Part of a small language model's weights: MLP 896 squared ReLU, RMSNorm before each block.
Each number is 500 + 50 x the weight over the matrix's rms, rounded and kept within 0 to 999. Layers, rows and columns count from 0. Numbers have three digits each.

# down: layer 5 MLP down (transposed), 896x224, rms 0.102, rows 559-611, columns 168-223
# up: layer 5 MLP up, 896x224, rms 0.11, rows 560-611, columns 168-223
down559:510533462470546516459516354528581519431555549545494542457531551515494464449508479553533588543542500439542519492571552461579534467490418509397462393578444630553474518508
up560:504457519474563416513463519524575448520459569467543432388591461605459376533559436547490486482458493525511496520581560459474534490561478521495604548440454532386476445529
down560:504446386540462479562488488483398517511568430594524480481501465501471470475500520454463563488548545495452569510491468596571624501404474498602466506559459542503526458556
up561:469507508516489554490526497514542464513476398501477486493462509531501526545495470446527469488487432547455475555497543494431522535571488491447514496546500502573541505551
down561:496474485478557499540510498597423608587533539448505548500584498506501489528462523477484567469455550525554480496517517522489536547489496541553446531498489490521476432533
up562:566469552498597478495477538500564503520496509478567574625537534484442473475531507400572526499562621576444501543544560485473409559522487444429461496596532582550507472577
down562:431421385439554466476520454574586470464438411465595470417560526563476405528480434490433452464496513445424591427502458525601508455531584501553554441419538401497522584599
up563:522547477558523487497522523462525502517523502498536492475453519514500508522487482497463463512515462475478475582547460519438469552500509518495525501539385513512508504485
down563:474547509474602479474447516538526475531493545473463513531518523476542417478415443480530496503507483548513518507475572447480485507518523454472495483428439437519461442488
up564:559505529496478461451457481553486379479420512518493354581475587547501389548510545563610525469459516510541493493525563465496502408543565509519509513497590502498390443456
down564:397433497456498470445465441462459461509529519478559386493580454509488536588489451582489627589540472484469500515576495489503502540450569537567460521435538615496462593377
up565:667584533488577503492599619545541420535481487491502455533504489515523469526441501596552550430512489550487435495481606539478564457623554476535502468541591544414492429581
down565:492534489521373584532526464524526585620446469376475542436562560526457574461477478410464494481588527402536492569521539623463510463456478471588571612502534421519483544446
up566:438560553529472543573523472485473547555493431390497511440543474470516504488558572527503531463457461529527441583492453534443489419485524435546516540470569379480625490442
down566:571568480525465578493486443572458526463517469523483551475472514554539486652451496492458487478438418468397506527493468499543498535537485550474505411472474529545373538604
up567:516582516496446557560406491523445555482461526559526504462587483516411466513421465628490573555508480494454366448539521448426558464516558507516559525550571516454462381513
down567:559490579609477541478523461529546483535523448447518468529578536525438504517403425530515511549521596498522449529505482510491465491472577494557475428548465474516508523517
up568:438500530434529365464557506487551449543513431536571488501443501459382502523527464495515490454512454456502417573481509547468544430563392494411537502454471458471462536394
down568:482456406566593447517591526557505404490465580514478569573518504450580529494449499576585500390451397555436440477483459522534541461604565496474512453559487564516538495502
up569:528552515627498488455567563479458483521434508474589547453515508520484522504519516579445502568541502479521537528479466488404515521475546465435510585475414541492577419488
down569:436568569456532434509525559527542532518516432537443530534511528484542518530406437505494489493456486524528437436500577526504436471508504510453551498554530551514446549515
up570:570432539506506391468520476588524502528423485391451453421476525497557524481470445435538444495468550516530491436555444623503461528480480488575542577542449481460458470507
down570:556476537478511486392488497481486564566479440506550569434545490467534513377435519538525444552463517488501578462422518459431550447397553510447420542490501471654436526478
up571:429490510518486484484462508524646457486494398498568487474469474464447495431544443496449444515515530561557491524421581562502516414451487571447470518441506439451529438543
down571:574514541609480532471496565452392463466488478428393584544486434521522555517521556581499527399454519499514420481505407496516534442543582518426505481422509547523502473518
up572:572508598522560441466513587464542509489512564481490460488472443602460495487480484475482462562496555510477519548512507615466462596427531529456550548494394465538505543548
down572:503553575563483532438502464444519497528496459529453520448520555427456478488413439463444437523521473484471540494577356539400584515478445530467497588418516544460506430548
up573:505530525404515559514458552585616527485505508578493438526478563443496470417526575582425525599361591566410548551564490500527496521490619537575519591542600490510530483509
down573:452503470490558420497444529584485467406567527523523425468480585545422434434486580470592534600524483521420466540492565442455484468472571433477564481511472505498467507435
up574:475547630605551496505637542496413566585488514488515565488498557499554557481462455537483483509461509522491506468508564549454443460583433481513506489460570472471578482474
down574:495493473556540419535508477470524525420589488460519535541453545475432450538539579438508408557468464516502432547509414511466569467379511584474514580542431461533456472458
up575:551484625494496525547503447479427410494490475421528494479572444528522525491496426476541456505569602551440548585530517586451542503520478415551466514582503452576495494520
down575:529486478458503495524413543464552509456513434555457522455466382446537590496482488453529574523425479480553662431486473492511488505504440513507490514541527547570464505496
up576:428568566554502528499437521463474408469517343498543509514478481532439463470454498480527510518463538439524547505488550515434604491495508531539532480543487498585590490438
down576:528430491475457513536566493501580498480446481505451499449498530594467466557519422438485452551532541522511439506532493553514464533468524450477499489499540453623497537548
up577:519439573522521438425531483407621549494454557481497512483574547568456470446442474508527485638404499535530396489494449488423499556514417505425453506512511382496570426477
down577:580603433345492527481541483481443518525534533555388457532454454417514434523494440522380441496468586598457504453485440515544500470526532514518487467544428482469477397531
up578:570470443613441464465526479474447413447526430477489409529561519562504460469491427477500448514465497441417488513428520481479533467578616410577522516459455437536448490475
down578:536548485493508442511515515493533416525527550442519528541484491573446454474549468601570566485488514556547536492522515520511516485516504463451423526569498561479545428494
up579:560517496484496466506542567472497393509362527451540474481541449506518469441430567541549519681481550464491369495469511555498450535468510612540527536482454362470461486375
down579:543578469577559557500491520461590540435526530514577385535579571369563530504409595429579498547471498507544565493480526550557522559621500534473379545465470553569467469442
up580:542503455490499501414560510562460580465530463518530437469538574574590467507501450536591517461454564440549534416575575482429473617487558557499623568480557447485561493592
down580:494480450518390535489557468504439516489519507471535519481466506488494527517489513543527443559511534464468435491560466593538533406418558473528578519487532577578499585485
up581:543478549414522395559445465520520521540464553485511429532482452453448489443449400446547457482533539392467495547470534468506487482522513568448492542549544509460433444570
down581:507539443549546567468499427584529499599381608513491483480492519457439454573514512465458529471450545505447534548525582548621472517548510465545530454471521501525445546515
up582:476493537448509556514456538411459468440410516459542441525474528517473551424502390518503517549449478453562542517462503498447533483474478403478538527538412405462475492495
down582:511416494556463465525517545481469495497555549512479556538491384526453441570494447452476465537534486484501418571448451512424483549528424479515532478515564530540470529540
up583:465548570449484536553551487422533534487440446531617542450603506448629527472534534437548513593503551520585502485552433550466463474537488470457550534484572511493614506532
down583:519552535516467511541502501483541533561465458448535587531437438525502509491480554448508480533449463509409485543456513455407569527488503617572466437513461318520504483576
up584:508492570394603447480459465466529558449458596463535514470496563480600465433434401524560504621617464530566583526542504488515553440527520501449491536550538474619480424518
down584:476564455450464527561458485332431519509466468484504541489497525600490641424453480502610554549467489499473514537481545446580520525409561462472515587525598526512527537505
up585:502571635485551549540495512545515491440613563413541543545462487528489501517422425503461506551421514539394433533553467520431538458628518513523539540567496508527439531560
down585:457421540457470431512591527480452505495499479438501511419548442579477396545490434455530410514564483490546537492512513498458558525434544543527543491505427441495539478525
up586:539503475462580492575474573484472460477439403569484487457488458567453494468484510440500523483450511408535443388443452558508476468459521561426583562440481488485495485662
down586:471598467439505477552528524547429468559433488472465549492552459523558409526493454464474458455500538544553483545563497567517462549504473495495503464479514441469561511507
up587:511545529486513444520448469526456582469420498532598550460484575473446464581476442528554456405469491485470535520533528489472426541607517602512417437517487475449395480569
down587:490428417534487400496400602456440519567462412514509494555531495491549486425508583552571470529468477538576485510457488462510546477453491526489452515430537491461444541474
up588:461463509440493506448520487510492454545532477447563450503462586515542490543515517562469449546504555389380565482468466558443480464467451458442447537423514456352543492494
down588:517477494522434473528406467552506449523498601479481508574475492507509471563475508503500503591485461521533404404478472462465579499455472496599556589508554492559404464458
up589:440543606504551406528433547526548426574440464408524557550495570448567458465579466454458486504504574540493522540581561577587556468482527499572519456441472471557516512565
down589:510598416477567574416468428546511487450558549528482539464544467468558563582452485484432497526532502552514505523593466431475457539542522537447519560376491407447469507405
up590:437522595548453512524503477403502472457503465345494555413591546497496457603492506530543508528462488635583461618482551576469373457437506559435485490555435499525464473519
down590:559569593500527496512486528439492486515528526516445413544496495504486451428545577558452561524611566464620515518490494544458470515473510531465534432536523537549549539538
up591:465516592422484544561453562492572507477482471528578466509513524452498429439497460497548512491445507488495483575460531500490552461529571521373537546506520479514463472536
down591:518602468542516462486558382525478535600533517541548477425516418542473486527520550515466576458512527485457626538520510550542448441573536503494450448548546494520397443529
up592:421496528471448518427477500467523588585495524454504574415515622541445478480476405533551554565476465467479490511504462567543467486535443486347528603525456549513474426505
down592:553407467450558483552541514492506503426571518480509481574549406494574609513515485572543593373412467522404504427556552463511470483513553406496547504560521542431574538494
up593:594516610489536573482519461480534374431521455432411401490507566591559552462484481501538446419539528561439451500449467426431449549513409454510516526625477453469468481481
down593:499565396557518438470448510506509523473451469539524452565564448450457493481420477561485551480572489408471494502498564507548537458466490473534527552556568344406505533507
up594:517491505554531532568578518569507580507499469530557508479515434434445528494493491498508519499459444559565463459538539533492487556595493544430557480575544499456516551542
down594:488488492491497501488539519472547466416448487458426539552497577454445505502418523504519554531569536449472509521522457489576598474553559511519543453510441548548446528481
up595:570460506547500478474512526533587474483516467533504438483529525457548453574512444521605442475525485469493591539492558493476563497545526483522517535567471452518458482527
down595:527471501532493457567533536466541508466570568535534477544454564399500579464467485451427499487393491535483502466520445439513466475528477459499474513412437529555509482469
up596:477515509574516565564488533547499555467400557485505462412457461399425477525545536591475479446587494479514511541513556533458457407488561469475471515564522409456509504527
down596:484481518484413512520552487529459570477513502518587429543496470550501458499491453538551532431514458434509493526548544463555455471555473466455535357528538512513457553439
up597:515438465518542414498519499425454519551496461482522556430497482438500586522546469468482539527461538516416542504502486500542483600522520467440574600567465431475518473450
down597:454548503492484509392541434508562429509585459507439499468458579469523549532451526443392515539502531578465551488523505452563516470478467525419444489464459589495528550532
up598:556484474520448461589485518448452429391373484535467497438529510517462533468553515511559491581483558469486456473509446593517511476498506483518443503491485453489465458540
down598:523518425523493505440447422461578516540462541480487496475532460537547350488411521517457517450557587589500539510511515517456541476467461478481431501530437456548466443606
up599:496505588535465515395438576469533538545416483371540514566548568457473459464465499512543442561542443488532493561430536529506542471464564545468519498471407430556546530487
down599:541523478495522505519467539518561533494530458471476448470443503548479513515509508517526516535490495524508536516499465451459449503541474496538500461490532582567508498447
up600:474465582518582508546516495433450503529436497396533382454567668465500517515576437567611459600523504487469437469470501571458517490446462443442470530560535600417467458546
down600:470435484519412500551487442521384570454565555548532525486534467430491453611469548393558375469505501437535461592544470503578495480532472540567381505529510447560347453544
up601:439486504457505508468494490524503487489530453557486572471491473519506509492450513499448474532455492569427531509465505515507486467436509506455487504612598473521543463531
down601:571449488471498452524507497593486437513580493452543561543455518482539517516517488551480505485523505530478484514507510498498526570505444576518475599499454447464542497535
up602:474601579373576467460417594536583584572473553437476659478431568432535438456474566443548486495473456454617566646565581519416573474491546559408413512519556579466529487492
down602:484532436538576453462490491487459554505534530611475554515454441447498514492522482615545512471509456575371501451491454578616489568518468480421537486577471420456457493487
up603:453479552577537441415460562479480538475467470460566407416490631513488483358455545557556545458504470464570588575591433609461400417495432468429500546465453504489582476536
down603:463526421530496532560442460442449605594409463550592435532427540491539532479516441530519573507529574462427521575443498560492453418563539544538522509625413445523491457482
up604:529517539459440469477500535571500468505466552495561510468508503573513475311490515442582507499499493443471510494473471532501470512608421492500518520515483514504531473567
down604:495456554487549502505514527478503558450525474478473501580419550442529532478581511457558529466479427530438538474492484467471452471517498437526456457543512500450501463480
up605:469491593583509559555468452469413436471503550524510428463507426427470503474501478500510501540515514506525451521522576494493496528456450527485545504474458502473539436431
down605:599571594388516525569477590495533506465454469396505549444429536581476493479512574440509397528430516490523516434499414503531447427535553460505416423506507457434494488550
up606:518510523575497471493525512495478486486518475482490490506560522504528485467452466522476389497519473442477530462509497468488475488475554565483501512501544473460437492524
down606:467527543492515512499444475508482503504492562464499517521492474498550425474515490483520528470481557528483507480497507531503524482435519470595464545462493581478505425504
up607:462462505537562585454521487494548581521488502460434500509590484518501451459568494495617375464429541597505516433585485457475471567483460485423491506477515506473451488553
down607:617453545487523533578530432602501408482536506512450462529497561456443574508505529467494441423457515544497504540476496547512448573501547548635447506543547497407464456519
up608:423484532518523517458474560545568593515539354436433399551559561558498459524538563469537504606568651569457498567419408464514504481454530580355489502423520505539473512550
down608:576576395502530494539512477533482476506436409499533512480478510483493531505545318547535539573486598410577484528485503504486526482489481431526443453635467413519500419543
up609:516467615477575590444482554449531462449477438486531476560531627534496501565465351415496522528451560589522506480419514538472518547422555499454565557588474539428630526499
down609:403425497532391423594584469497471516540526532506523595491522379634477390525447432587494488457502505408527619437548548529534615483477453531438547441563464436578489551454
up610:485540577520563571514535492511533470501484408515545501509451500494529435519461507485506468400452481562506533536465525539523494471523543580431503504540539537587455459481
down610:503418527551482418474450457540364398516479506447548475492497505495516497563531441493555441478629529441417511474579518532508526475440509518517486518495430465479506456443
up611:506546501443416528586498501566445508472495468498560556482464524507484522448557564503481496450408581568551529464537524515507443547586491423509477568395514501514584507613
down611:472430465498547617609536462463510498550447432408485498466469523531402427446485486538531586537495549567552644528479508536468509474508503424524542458539467552599444585587